From a checkpoint of a small transformer trained on Wikipedia: 8 heads of 64, RMSNorm before each block.
Each number is 500 + 25 x the weight over its row's rms, rounded and kept within 0 to 999. Layers, rows and columns count from 0. Numbers have three digits each. The size before them is the row's rms in percent of the matrix's.

# down: layer 7 MLP down (transposed), 2560x640, rms 0.0332, rows 805-859, columns 320-399
# gate: layer 7 MLP gate, 2560x640, rms 0.0433, rows 806-859, columns 320-399
# up: layer 7 MLP up, 2560x640, rms 0.044, rows 806-859, columns 320-399
down805 104:487529501471514518514490545480507501517526507491517475506519483510529481446484511456525463522455524494532460527489526524524526530460516461471492526502511491499472484490503543515475491503488476512534490500510484516501520492462493504521508489
gate806 097:514500516485502540500501497510475481464497542479518457518514513502533488477469518476505430485440522496540471483553476449461486503504454538533532493494519475433495476470466468479515509489527474526503512521479483516535526503491506492535490479
up806 101:495489514491493471436491502455520546486514539501546496499487479563524488542478459466471499512485521506458513520536512492465479475530495480500486523497478507520485493485502481557521535478462482498475495504473532467475538524509487487499501515
down806 103:508545522507514548442485498506437509543507506519494486474534503525469491460547522498515470501495569546494472461531493527509508480567515516477530546466556533520508492490523466485484537527535452507524518519488511495505509487452499450518524498
gate807 100:481483494450537434516520482494494478550447501487496504473510496495499502511486536514469487500497530486514510497505513524501434525528531487488532542496533480504551513525534512482470534515558513486477485475457522545526532467521481493546477540
up807 099:508474484515502483488486517498504500485482546518521504534509498485505465472503523501490534468501509516514515507512486508482518482477472538488519538468514495506536494465495454468493477491478501493507506530518460529527517524557473483476545488
down807 103:516500550509476480527567540540487499493535473475533529541552480501491492500491520464465546519522459537489490529540489507474574559491465503493512458518529509542510542518510521480502513553504508514516497503484452533480499478515480525479514477
gate808 096:506515493500456504519452483462515504518497510482500502498538515499517524512531473497504479518499537466502511459490519523474538467491476469481521497530476495521540517493494481515521493468517498514545486462485476474543510543477506519493486510
up808 096:520467513535521457505456518499518578484513485475474525499516514480482455522477478504507477475509510520492514469496477513484513460537514499490512470477480495452507520516461489519494483520502519512490477515477493492521471476501487508490517497
down808 100:510481535512507519507462462479504530513503510528511502537532488503515464526490470500495512495496488482524462521525494481479601515505476429484555463495480484503502484506518517515500480468490544484468483477482544466490503490502516499513511469
gate809 100:533482499530465499458519505509496498496480509470524506523506475477482506495487479500523431480565441486459478496529500486440502525504503487490492495519491528504497493510481495468484465470551541472483501462523469525494468495504499522442518500
up809 095:525507542514520494505473511516519511470490540547509466477506515510489513457514488504537511474514476510497519511497501472504487497523510476464485504495558507478506483509489471501482486458522462517484507488497559483509496472514508458499538519
down809 098:457515535514454512517501521501492512514564517473454526520521517548546499528530556497476517500529514497518488479461484491484539501506521489460489499520477517508486505504505495505492528497482480497542495544515463460492491514526436498526486490
gate810 100:477554460476509525516486505515554525510506474510473503491507461528490491470508522476495478516465454545539509506484530490480458482516453494483497512472528501571509536470529464554505519469512493509517513505512495502480476524464475504502537517
up810 101:499517481497501503495524509503499527494499521507525503492531452550511469465494480529481449495463462516547510518523495513476465543496497489519482509448468467496528513508561523480478509474535510481503494500528479526489512509500521504520487532
down810 101:514511523520526495454489493479449447526524491583482494581511464478493475502509509536520496509518560518515492551452482528516458516522428515486530523488495483504509485488491479490463464480490505522520500500527498448551510481506481483493487507
gate811 101:499510481443470463450538484516519515489440484439525549524486491548502503512464498459472503526490497518466485534524490551461501491466511492485468517503500551526514534474512452479526501471470483485529484514480501489445530503500487537470473518
up811 098:536512483496497456501503524503509511443472517503488486499534467493528477499546470495477485488436467492506506526497504499484482535470454527471481480496506492475507522461508461507513467487506482485498549512454446482521547524532485494560499486
down811 099:501495517493526470496465503476463436496497477497499534545513497478492539462494459513490496521480489486512529512480512485475541511511486499530524517506510506496507497525513536514453507494520501502489500504507510525471516492528546525445480461
gate812 097:473509517479428508506478505502497502441508508497507519459480481481500522495493548482495485511470488460450475488471471510504503494457494446477476505493491494496508489497501448531497497529535470508516498523486522483499490510508510480496516486
up812 097:499542517469495500498495483464447491507514482464518494501533462497516506520503527524514491458505515535492471504454484513508516512484497475495501528519514467499529486525453500543485495504481522503496508454502512498501509496454530458464494500
down812 098:506520499482467506467498521471471499517495458510501522544517493497554472491494488512460488518523515472481515503542500504525562473524472494504520547434514469536509494491464479510464485501497491530491510530518541476495516503475489540521506473
gate813 099:547520508470504483468496474517494495448526540542569523477513491519530546526472526469491501513498476518493468474485485484482510503504520524523512538528482487512476479513431484459533492539499490507502529481482492473481485518461480525471510499
up813 100:480492489472480475455490491480515518551576467465502525469454465513503502493527541493482526536549514512494494466467515502471492516517528479485513504483470471519495529495483488509508508504456466455485517512491535520492505531516487536507511525
down813 101:521487529498526477465564482538476532497515528460496500488509511555495457518501495457458507490488473474526502511491518501531477494516528533513486499510473494473489521441526520517511512506449528475476493481518509492484518478521496472498471529
gate814 099:505535470495496490477502510513503559483526460467485521487500477541461523490451501506462528522523532505474436481501520473501513501506487484504518520521547500538554482469495478519457426563502517499496500494525503506536497500481457523498542523
up814 101:476496474515481474506516498530492522559498486482482472517510506538487529463478484542554551494522474505570459500512492470490508488510510517506469469483510504502493483547478485476504536494506501535519531546518505513546519509458499501471506479
down814 100:514487490447496491560557548529516495515534484477541488510484511485517506482507519447447490558464526525497536482531515478494488493504496564465536492499546514450472494526447490485462468513491485462531500511469457469496487525522519552523501447
gate815 098:532568483508507482482524511497495487506533498477497490535501517521460533497512497477490533495512508524498501466500461491473527481522510547463502505478495502473476471464538562481480503489500479453510499528506457506481509480518498527477480497
up815 097:517479559474477478509491509486473440526526488538487465516509458519516571514452462514478499521559458439496480494520539504512467478516514532475517532462497431479564544486515521558503512499483541482436485498505447491526489482489502525489469475
down815 097:474551538490504511496498522473508478478501508472509486485530480509546495471489474475502461440470492520478504482507490499512456502532541488508510493494527494505514500514526555495501497475514534506542512517511480490492538496511465473478541507
gate816 097:516533493524542517511451504447495498477492516515512442505480453541468512490525463521532505531518540540499514525469555509508523505481563502519481517508474485503463481484526470521490491471498536577503488491490497510504476518519516494479535530
up816 098:481515492507492499450511484468484497492514460524473475494572472506476443485529515472501521527517552554530489524479463515519519484506512515511477513525460539489488509518505490530506532533474508512488483480456474483469433471497529463502493495
down816 092:475487475501499482508478495488492493516473479527500501516518506498564444527457515482510493485562497500472470483501538530458595492524493501465520505505512479484451483569552515521502484462499483457503499503499515560504461498481498511519530497
gate817 096:492507521495528489539481498504474505459469494498535503494501518496521492486488510482563508490514504504470489541456475512505493494490494505479491480478494522479530445476504485520510535495474527521507506489492422494497543505490483497523495476
up817 096:518512460547497485478499496459449520506513456468512526484493534495504512473461451477518464486502523484510482467508520448476478515526475490492479501496508455495502508528535505540463523526526486490514458481500478446514451488456484504472519498
down817 096:502507512424508492474497531496529488475497494514452492515543434494502494476523522529513505474501480488525507516513516497558521506517462504501504496527518457483529512491510504535514485524459493518544534494519473497503514509490490465533506503
gate818 099:464483485467515497495511519521503508519491517515494475479467518537479509507527476477488475463515472502526511507469498500445494506486524486506490526491498451530512519469449494499481453576466557536480501510480518509491495489512501494503530509
up818 104:521480489505494547502494492480497522496479546496508547501436512481525468476458472536488483479547442526492498493529493494526432519509428490505507506485506510470466541508488487548508455529492484518542498493521458513520524457486538514487500420
down818 097:497517482515498527492490529441508489465500529512489480510500509527575483477485479494520490555496513518481505530473492506485428510466472482504481466451477484498505443488486513521540546488480487490521483505470454461457495488514496503471558482
gate819 100:523495510520505524489461498452496488499485513472513490509491502517522481505475553485487513531508497482481474495511518527527498493513538517463518464462478518467498499504513462513490522478479501496510518488516511527482520456566517533535512467
up819 098:472482486524489522469457498506495467577474489510504468536512485518528499500509530512489498452489458441489494498484502531538500499517529512522455509497522487546476496516454465515523478532458488508471512545472508474495491515456478518465427481
down819 100:494531513469547561480502506465494516547502449511464501499545532502550492494491493473489472490515518483522517446507477542509444522490546552495471502510505474508480528506504503483507488502478462491475499484488544486556507487484498440516516485
gate820 104:459511487482445559517488515492515531501538514498432512502467494504455470511526515518500506485502543472499508506532456496529490481500532499473499519501493522504515483503520450474518527483508504494492519537470511479516488524531557491519494554
up820 103:504501462537494504520497474548556535491487493520491496461535496528466485505511560487527562485504488486487515495551450529499488473495545486532504481455449491534534489527522432512460501511455504501524498509469526527521552445482519529492525465
down820 097:520521508534524493511511524514494468485513479526513490540491476501453489513494488499523524510511513499491493471503488487518538509515514474526489508475526502563518472539485506453516493460476475481487470465505488485528536488535517487494493488
gate821 101:511541491520451506514491535474490511513502527463527489482489476505525498505531519484519533550510529480521532449466478492453517546528526499492564556493512489532495492543495512477553493532508482491487537547490500476459494470466515463501446483
up821 099:502512492491502500493540514519458544502446484459495491497492472481523486508484476488503499524496500519499494511526526527506510509474508458551477505514491503475451492505467499514478484488496495506497480475478568549544443501492505539505454496
down821 102:484575463479493532530520517481467525466546477487490522513518523519554490533499515497515467496488498447514514460547493515494470480483482493524504487506473491561461519496491458536483462472494510533483497487475542519488511477510540511509505459
gate822 093:486486480528555500516529512494497521504518539501532527496522523464505522481532471506467479508494534499481535490477475506491491517495558476517530529489540436518498500556517488508534484485541534479499478502494477502452512483536539495495491494
up822 099:478492515528520530474503450508510488484476509474510470504525538512506509509510508468500482530519508526475515543505492464540519483516488503527567467498496522500510465478499502507484512485521504512489434538469503507482500506513501497501537489
down822 097:517491512505491489501525443525497474533495482492496475498546459470490524519524465487500451523519497505517508450491487512513504449446537525495512512523488519518495505453553451486460513517470462509500519485450498474502478516436525494486522484
gate823 098:478503497488467498480493475477489473464506473474484511509496522457496559564484485549485486507489499485513482506518509523492542514466471485520489554480463540453500517490493525447474469501474501507479533501491474464530469481506514487498492572
up823 095:446484467505478499487462480475487528530513458482481509508522504525526491481485480519526498522473472516520496539526494545497530465499483523479515546523458572520466526470494495458487571487499535531553497473522539454528478474471571517496471518
down823 097:481521519491464479506494508475522499468484530514492458478503491532470458515488482486450499497492489478506469498458465519482585529510536470523508477497482501494476554507517489503492437494498483497489470488525481488543486541479525439503514493
gate824 098:494499496483520467489489498465496519512505549550495501454512534478487501481505475512503470492422521540508455525484474483520503495495510526472465483468496518534473511502520471481501507519444483493477493505490462486477551506470502482458507504
up824 101:499468502556470478539496492515526527505507482476496488469500492483489494533458541533480463489509497519519438496518494470480524477486461509493507529528488480498469506515472508507506509502462475499497511522501487466496474479492511528500494517
down824 102:448485522486526488459496472473521489504516484503489502524498500499507484511504510497532553500532494511521468508496508534515462515557492482509505509475487475503516547538514527488486493463509505504513484489485486478459472478477568456506488519
gate825 096:517483496511514520506495494490491496477504507521509542472489523508464494476518480501510494460507515493512498525480489494444518575494568481493498528536481485452498484506490526486472508520460468512502540488548491492498459534478524451545505512
up825 096:504478494469522516496514493523521503545481514469472489507499550489507474516497482517502519498439496472479467494518512485495473500506549467508531512521508486528439478441504474516475477455527506543483485468485527504480511508476550489487553433
down825 100:494477480515444527507454472516530512492507523498503536498516523515583468495523547511497489520493473492518468456459488506545532450528489469489431477505511461483500495533525500532520477492443523490516501479503476494489504504498504509476488506
gate826 100:507490523557534508546512487518513527477471526516491524466496492457487455512556531476473506540526528514526513486522492496488512502448483470481536476450521537514495485474455518493472490483528501520535480474490495499497497513464475521520516532
up826 099:496495477530484492506531488480514520546495473520492489479532498527505481521511501459523489515491488514508518497476529513478528510553559494512492464490491445468553551495484533483502459544479485549499501504480474510525477536510470508491503543
down826 099:490513482528530488512547474479479503490484483493516527505451493459518485458516482502508513478484483510526469555502487543514522484486498563519515489505489490519491472472512539470483474456536515535453534502522495537461494504502518459496494491
gate827 097:523484500476491486522489580554495513496487512527504452526499479500509526506531493504496511502489514494508498486498507538491516477527489488467484568514500485502515501535478483521483520502492477515499475505518496538535449477499508537507534519
up827 103:481467470493506506490465522527520439499489460480507449515471474516526497454498505496506496490505523540488486516538487467518472518502495490501489520467456515501515504499480485509498474531478482471463468519539463494487525506517462506508491526
down827 102:471465527467482522515510492507505498456546428505496493507486535483496506448572488537487460552512477509474461517495486460479551460484468492491467511481496560473499504474461461489525513508507456465477456481511519501512480516481540509488489473
gate828 100:457541489485499470539512531538456487451490516508532464518470518497530520498539497511483506469491541484542482408478532509521457502460499506470487508513521521502527523477526501527502483462545531569437517453485545527489439472471452496500498519
up828 098:530480455566488481486498467494506464483504512460469540498529526499539514481538471489479499474531473552536479540498527492455482513487479476489483478507476500480527548524472507481495511495524510526513499512473468489489461510467529520471461515
down828 101:516479510558516493531501441502520480524509491497510503481480551482504461534465468499511449507471508453539474514481528493476495529529532502483514555510491477500512541499470513545441479532492545485471505487479516470509506498485520480480467533
gate829 101:506502501512492485474521487469485517496521487495471507485520545510498482521500523479520513487505510497479469507486448530535527501583466539476487483502505511500510495486540495538487495513515484491442490504513521502531493530500479500480497448
up829 103:488488498494521497484495505525479489486519494478515554485521481522479511484440477503471452495501489502500473479539496452505485524538530488508530484502497518519501559440517533530477510506482532509494520491506504530505481454502495526491505550
down829 103:471517518486475515459545500471495514491497484491532473496488552470472467459516459495504474470455490498482467491508537512504573504474551428503464487482457459544506516526481484506511492485529499487454434479514500497471495501495523506516494474
gate830 097:480496505538529514506527552484516503493506511510491481484530520480552483548487516503542493508505495541459484496537500476530534499500469449515468497479468558506523480492477523512532502474472511518497519502489513469487501508495486501504491516
up830 099:516511512512474492480488530509504503487468533502507511506510494537508531497469533548520523522520489528502513490547494513503493482476491470454512469503490541522471537481527473497481506540495502487525497480522473549479464499484472499487497506
down830 102:490487522485486496519497491494523525502486472531507457509501463469468492476534502504455497492511512519480502495516524474483506493521522544489466488516544532479479475453494488483444481502494521482517515504451482494469517522530514467463540518
gate831 100:505517530544488465513511530460503508463432512494524442484481473469477513484490460529549537469495509485492458485474506477527519525517521520532499493467493496518528496491489500520496512529474533469537505551493522444521477501541496440502479501
up831 102:518491549484496517508468508523520505497498493485519468550506479485486490473520461492463474482496507493501484463482518485487473499455494486493488530510485500509503507484483491439477511473495517551507519505478501494530471507530519534538502424
down831 102:527487492485489466526545507490520509469469487562469487470502488505532519533479446558510534536499526486514454512463498458447432530462501488478507527522538521530468478480519516526509532494518508484522492540508544518513445523535445511504484510
gate832 095:507561502469487489518513514463492484513488496480508488526460538525484489521521491479494466512502508464521508511517499507497485539530484489517505528503502446505519494510496478506493499514508503473492481463500499502548476483474470466489528498
up832 100:514478460521488439489469551516489517544492524433514505482530549504418534481516454492469526515483454511468545508508487503498435475471502523469468505514463491526499458489527479508525517502507493503488494497484502543495510505481501505498516469
down832 102:520514524546482518507443455511483500519522507495555500512438496532543497503501525545493533512521484485515506484522487488504566490489454480535474472545510497510474503517512518516528525512498468509542436491551510504552486547537511513459478445
gate833 104:494480494495468489532485535459475519481519525484523522492473530530504506503503455482519513505510500519504509529523466515499527479489502490515524508473507497514479494498513524498475503480479529485478485523474509496491508461496505493489483466
up833 107:451502496472471493488490499500523436460495513522487471487500458477509512501483483502496521516521495494498506497515492517515506495519523505511481514500493495504519464474520492507468509468511502512497511469500481481476524527467461501493521519
down833 106:528506495484506553461520499465497487502497466524476510543501458505505509489491514505496494472497491481525482457492492517502426432472512496494494487502468495483503508509487488493500533513487488462552478497534482519553500518533509557491510535
gate834 100:506539520510500492466481486537509456488470512467490474498463502468503500513519479503490487488516479486463517498474517549490480520478491504508538529473523508487511488489474522539538499518513503487522516460547528487454496492487548493496556508
up834 103:519560524517474525508508539536517509485536497562513530510566493474494489494499458512512496490491441508482489499507503517503503526489512498423501491501506488482523535512475503497478521497508440513472518531502509504487479519522521483497504523
down834 102:482494470557465493494478507537483488460504506466536485486471518494490487508504501516492462541492499489500462479489523493482465468513492520473518476517492493503493479505488463482502522519514475520488514479497495498486482529472534519518528507
gate835 105:477499514486430533565475523506497495582518503454528519551547461504516495497531537477501517482499526489500444546483519503542483528520474492448498474480509490465481539557435468504507467462564513481528478549509531510506483488510496518509520486
up835 106:521537498504505502491479526526495536529479495499530482534468494475484546502490488544505512518465457539485513527487486505487516506499510514492465458488469498529518481488510499536510493509478498513501562508501468462468460541508479487551535510
down835 101:532519513464488484542444508513499497484469491502471473513507551486526495509501486492507445490468563473477487449474472511528560499484477564496499496543470493514497465526504504506514541458554490533487535481491496518512438483480474525494519506
gate836 104:457527485497522533471462526477498494476505530503503473495488529503508516521488491521473548548470537501501483488468482501513502476504524467492546498504510493482476512452474535506533458491484483517514472522517588486497520481521426463445508474
up836 102:520527449511516520495538479492502509527493505483443518551539500539483476524489521469490484523468512520517467476473528486503507558561463496498480471458526479482516526495503491492464469459533496505490490501558493509526521480504494483520517523
down836 103:475512519457446494518469518522488524468479507487490507483504516515505446485543496497522521500492474481506495499485540478528563484492515540528509501521527469495484492525508487576515526445480529488523505510509515517504451515486538491501514503
gate837 103:511501487494524481508480458466542535479497505518498518501484516509511474528473469511501472520457510472478521488546461492539459481506515569451545506531537485519495522483493479531502489505590463525523531466523532479508507512530499509511468494
up837 100:466476521497478548524452500484511455493477503553476519507516440539490484486515532516542486488513515527526479523515537477516537481522535504498532503512500541475511494514538496470482450510488525485504493563487482519487460481554509497518531514
down837 095:453499478482460488497467479509525540456482513449533492485501452477467452545500492538466463498510497508524509512477485458507540493495489477503536471481512459506445558530459481526517516477507480511519533434502538534477533515505470522494502522
gate838 103:504475458494530469486513494488498498487518462514481482461502489465438492510498526470457477475490518474523498506517487532469481479497515496477504547517475500503502515529504489504538501478484474500506497502549490494500523513482534501517516525
up838 099:512509527475491493493481499465501523448530530466474458523520514515525474459512429478464513522473522461480510482505538521516519491496492471505506478523485491508478478502492497477520511446519533481453452542501486494483508504523480527465491478
down838 099:504454534521506481510511543515519478475496448511505481509480524501483497536506508485519517498518482462466510496474514465521531444512499490513463474457489466543523478509481521482550448506428472492526514468558481511526448488467498503448534480
gate839 103:511495454491474506471513520479464518505512499479556484478508501478519530500511457466513502491481480503449482476512506486509487542463515496504454548510470503525465483487504507490545386489504492471501493501492555537499543529486478477500466464
up839 106:494523508498503465494544494497480495509486472491508497478493486483496480470506495491496513506558469521502525478544522502522562486506542475500525517488514489514507463479518515458521463488470520523468478467507509455472537511500506494484532508
down839 103:510478506493510528491494506518515483526499521496535483549508504510484528514497516518537514468558475485525521516486515521495583546418488511484543469485507519474468528514479481477508544474519491498515538492525495490535497521492516528481502494
gate840 102:507510544476529509502509507561510477516514474510538534474478520526501500525507474501475485520514464478481476495536471483498523526501522467461449488490493491544508467477497505471473494505469476485495482524520489496500495520554542525513505517
up840 099:509502503539463451501490478480547495468484495485463489553460501478467483503476489547517519498499491536539516524517519546509450513547507489457530521528507489574540455501522507478507498459537520493503532526460502515521479502530505533509514493
down840 105:480510494549558505532474469494495499482505514476499518541512487471524482485564498482484503504484493513441554484505530512484512486517497503509478538482486459526509504511502518542507521525466472519523515465505443527475518459460516472481479498
gate841 101:503485457464498462496487499531480485509505528482507518525486509532479494501512519489490511494516509539498497463488477489471519530538484501520528491502471499471543523512533448499491479541493525544523496511489536522459529508497536504516505542
up841 104:493500519486513538461525516522413470472452492537498479508493488510484542475527529515508493500485492513517453497531514502490487519497484474502501524514533509487517500504453526475487497502510502511508513496485456503503489498500474516508500508
down841 099:521493494492484517507487541471479514504508497493504485482477454456515462514483472518506458468517524491525501486488490484466566508498470482503493555500527528528506465506461538498496475466526523447535491533459513482521499497476503513505532539
gate842 102:504553491527506490532494556461496513489527450529527471437543516517455519498489497522530468500499485520532483505500476491453493517499501482553518535509479528524520509510512501516525503539467535503494516529488553501495524509498448482496482492
up842 101:498468476501521465511503498502503457512505447492525476505527540502506527470516492515473477549471487482533513550497502505505511452535528468461516487506485521531455481482490498470545469493473495500501477471502549514508508511486490485490485493
down842 102:499485543472485509468514499496508471481499526500480494525482490451519507540497513542519507492528488482484514525454512528520516507522504487504501510512482528516475512502508530529504540515509542475486485486522478476479456506504487458494494482
gate843 102:515482490468479493510498505453497505486499485517488490529485563524534502493531464493485524466506535474452503511507514494481474471502518505565464498498566492529488517518487462490487496516485507513499537448515508484516486522526487472482553534
up843 100:456484468504515534521502516442517467523541491483495527489460516499513494493486503492476465469456491549494456466519503500525495486503509513451550541484451499485558514476475513520521465455503485501524495505474511488504522479495525503498484485
down843 098:522521502503509517513488489503501508494481509525476490496491503505533508495491491479535489457519530513496511512525506511486329488504501477499487430502501492504515489497465496473489458529482509514460537521521518495501494531515458491545535513
gate844 104:483493486498461491500525486468488484530503485514504531503532511499465512431490530493450493481503504463523493482487477502515479540502525474527501541479500488491500505458543494492476494470520468497493485505466524518489465466497524487484524479
up844 103:527541458477504524525495488460493487485484487475476559531514497492506564512504515497486540490495511549479502508492487530511530509480498530490468493550524507523523458503478512465470538491481440437492498541524520479480564491507504482461501521
down844 099:492504529524466507509489480563463508513491500550507488509469448448491501494517503500477525504456501515501485499537477518488541477477513535527485482533508525474464555495511532505538526518517504469489460515474506472528514484525532534488477445
gate845 106:508494518492514525475542480512483542473472501519505507536479469506513511558475499499505504477521572542497489514493502504485470537492515470515504501486507484519521495527518523476504504494482502509496498489506491477476515494515479520463477473
up845 102:487488529523481511518518470510462500500508517587521477527492503489502507520545463505466476500519518460502503486499510537498532480487478500480523484471497481495548543487501470482480481509505515503531498472454505511533500505552505486502516495
down845 107:523495479475493495479480468490476566489507504510527479473476518521525487485487536448457470494469527494500511489512501511495497539480509554504502489492511473494562461497504468510539500485491469508532475479538516559541513534507504501496531485
gate846 096:462520450498530492518457484528481475490507490506532538508471472482519480509491475497503511470478497465532538499525487516497532469516472509506513498483459514513485478540475480487485474484493496537512538491484474435533445503484489469487467462
up846 098:480506493489502479568491509489479566521490497478533484468514502511572478488531518495511527520499503501488562564548478470495511520480517460476492474491531510518517485503524525517495525483497498501535484525502530504522521518500536491494526467
down846 101:527478517524502523491520504487515484514510505533550512446488487518521504507501529482515469505501481506507484529479487536476489514539485496502519518445508473515483485502542478474464456491489480538483530484477544500474464511521533510545501490
gate847 100:512521540490499496514471465516479499487523550523518465485474501547507474494479522550514476477513487486527520571492422498512498525489496503465468492470466456522510431532495509500487480461529487474522512487498530490488464504526498511551495511
up847 105:485468515486494503490485499511526436509455531515517491469453497481493516498504484494519485435483506501484536517519492500504479481498500487453503499515507500504484533487469496521505519504452474516538515494504500504511447507504512519461476524
down847 104:463483502494529520491475519443487516465484499508526463493475517515518531465551493481474513523534482530467515525481505467541408503480514483494470500503499528503554507502536504502523463502516490486485513479513511501517477488496468546487450505
gate848 096:432477482480512506466525504531493511468488495497544499502525499492488515494506474527482494491489500540482500524540480441513524503471518461517541513494501487474530470547500519525458506525484482493485518490524469489526499525491481529508470506
up848 095:500518491493534480510585487507468454472471500463496530505465474493454477502506518468469452513521475522491504491494499491489527528490530494498502511507501540506458506505498554496490489525526522542511508458503490485494447462484529498493495513
down848 097:477496490471476532520518504520490505530474476559491487506499510516491496470514479469519466464477437514449448541495489519462524488468507495516516505493533539523514450503499510517452489472476507501473479497505519527490491464483516546501494449
gate849 101:508489490549502484517474503486449504523487554536502486484497511504491509507483493490481501496517474486515542533507476480493520512519520544484499506503462504496496564503453507492493524478500492492515487497537530480474493474488480473483542546
up849 100:509481512450467492518507483454530484469513521483510492539492490458517466488537538529522487505478492493513489465489470476515535485518503504500548486505501468500506487492538493507493504498493499461498501527527466522489478510505485500484545509
down849 100:531496511506514524484513516484538477489518465526533524513502473532492544455497541461462529505485484498501482528486494541472356535524508482483470526468487489454559525476490548512475483501501533498536486499480522489513469467508461480487507480
gate850 101:526513525507495501493473508494463525489493478508482483526482469473504490500495507477512508486483477503481527519469504549514523516502535490549487501495511470530520528516533473476508512521504474469490518506455440531436550510500482445522500506
up850 104:534535536441488553469520509527524509471470502515486514523508510496490517484487475506500506475512507540507465511543470500497519537479501472521488503522480496478451504508535501487509455542495474451518512501461532510472495451480524506506537500
down850 102:500451464538494518517484524456509474496500517475529488487478493471450478535481514494478517508507460455490549490442520521463582489460520525472448539501465501472497472491481495501474509474505519528509492464541518461526485485550460490516527490
gate851 095:537511510510513473485502486501511549499498486527502447515469502502480486496517480505521539514481475490485523536480505503509488493527494530519509510532492499453477494520513531496501532501477480476501502504516526461512466517524492500557479565
up851 099:525469523517477508483501516493509527503498478491527477467546560481497518515443528562543483525489514475518514541486481534499543477528515490488485518506507483476553505482519472496452492522501488459475506523527491467497496436514538484503517545
down851 100:495509502504524487494499485493455424504494436506478509506519510505470497485512507460492509481492547500439535536521503497501433462478513510501507540505503482497481478475497512496494531511489549522491490512476515480480469541503491509534465532
gate852 094:546498503553464480486511483481500513512495479518456470482555501490514419456505474486489509520523482512496508474539504495495519562468506514508475500488491495484479503504468524489509487537482468484521531525481470502485508494484528528511454507
up852 090:499495487504524464551477524495497500485518481498509515468475468494528472534493502501493505479498483527481491539482565455497430539464523470513515464533510492511544499527487503510489530465507514497476465516474531549490485508516499483480497511
down852 096:495473496476509493527499540442494466515496499533433478554518523526546464507510460500501479509501511447499493498467472529490394448535502544504496490497487505494521489542486497505517494476484479489486525478490511522513473514490505541483509520
gate853 097:538481512449549465486471505486520474498493504469517511513538520468507492473464506512479508500501516495457534506502518511469493463499499504500503502491478507461501485507508509514566476472517523552511531483446527518455493534486496483495448538
up853 097:518484512496526493522439546511453528539460513500468525498493482476512516528497497491465524506512500505525503512544500478502527496510494473556495497493552442500520503520503507522503497508445528469454451527522504511528507514490456546499471463
down853 101:462478506504461488478526530518503469526541463519505498543502491513470430502495491506522517509499498465466473493479496496515492496517485540520501458520487487495565532514533512522453497505532482446494460494490483483488474450527495471514432482
gate854 103:508533488525520525481461493535494488459507529510483514517466497512466506522524507538485529484506477490525467500496510507496474486461507516523520539505508462502515483509509504471527456484511495485569452513445501505509483490502499508480509507
up854 097:467495489487483469503488531521502456513479504515516486528488491467509484506492474475491492497544502470543506506508512514544493490440454533482487506532481507541511531496521502475466518512570490493491516499528476496518508525510524502540456507
down854 100:485451506489528508514501508484512528503443560502504486507491500472555506533535502513509496471505525502486507512521474492535496536447529493520539466509452419512542525457502475513501511510496511494514468523469563501506460470495532524490476523
gate855 125:513543508476497486499512532504522464497507459463491483482476481498469479502479484501490467494486553519470478472496476487529503454503499488484503550537495513540527522560491515477525476522495540504539496504508532512459494476456478521484478476
up855 124:515491501522514518534441547533479536510506525527510489539511482524498528522534510515503502535509498508539523489465502519508535490507529482548514518481522507491474510503505539546505486494503482515496490473533495530466492515568516513522492491
down855 103:473505501487446474467489512537529498512498519479477523529481521507503506493510484459534508556545512521503499465453514525512488495442483541447480493551498485501478539480488529578519511495439500486543537494533501504472489517509515489475477509
gate856 101:436489469494505503486493501513509493513510501544522532515457478535501527501517516531474510480528431483476489494486497501501519487487518536494495463477482490516501518506507537505491487526500482566502502504496523511488515527505516500526475547
up856 098:508523540475516526505501491488491456487461472492531496533515522520543492468521536499490543518482507504483496512513503535518512482520521506475528495491508484465494479493520535530490499517487473466493502486494535468522518482473473474471478524
down856 098:500478530527519511551518494487492554500493513473495476455535515500504494497490531562469488470493493470526511507478488518512510498495495515490548543508491498500490503536518530516536501475466471468489519519529556525486484502496538517506459512
gate857 096:477508534484538484517490473512554563501498484555521494504511501506519474473486561483471471496473469473494494425473499504511529508510471507491543511513475487520504518492519485558508536474478466490508474506500530530468524473512504557481504555
up857 098:482501495487512490485507519533498514461509482474493511539462509537521513509484494489502510522462496487514488517453485540482486503530488508527493492540524562463512488485484503491448493473462478498503494473512469429521520488474526462524498518
down857 096:474469491506519522480498515529506531462475525466512500489491478492470512535518499496503520487495526491507493503516477493467603453493537471495483495544468446518505527497458501505520502519455509500466512497523456474480537523505449473510445518
gate858 104:514480488491509480524474484519493497508500504499484507472487503510484511492500520524498540500519485548486524474538468485549534498479491517505487536469498517476523507449531487457496534448525476486504479524543511502478495554494511511495506516
up858 100:487515511501503471485492449463455493524468507509488502475545460497481506496490507486479510499550509521467523510519496522537490483462548487520500490501512553453495470502494544499473542509521478447461463473473521504462531459479493544496447489
down858 105:484513460546463507513469494476495488496540490442464496501512492493483479509473547450501482551525509456485511520493485468491436524511489497498458496504520475528461466482533494509496491507539474502513536525493504556458454445523506525476461500
gate859 098:521538531494494503509499518520466505503486489486512500499433458512508507537494506491471520498523520486511481471524466496490482475485511484490464457521481517492483493506480486521497437491517491543532504497497461477448509515523503465517445541
up859 105:495522520471490520521492495515485496506482511515476515468535508490478480531546529486530464554480497514504461536498514538490525529487485484508500520456537526491494529486521519551514529502525520471531528517517505507513531533493479498508467467
down859 093:539503494522464488528476520548516488495545501479503455494514496498458509507473486530474493489463498487505552499504508470482402499518528501525516479499471523495509506501488467520474452518481506503468495541522485482518483504489474537520551507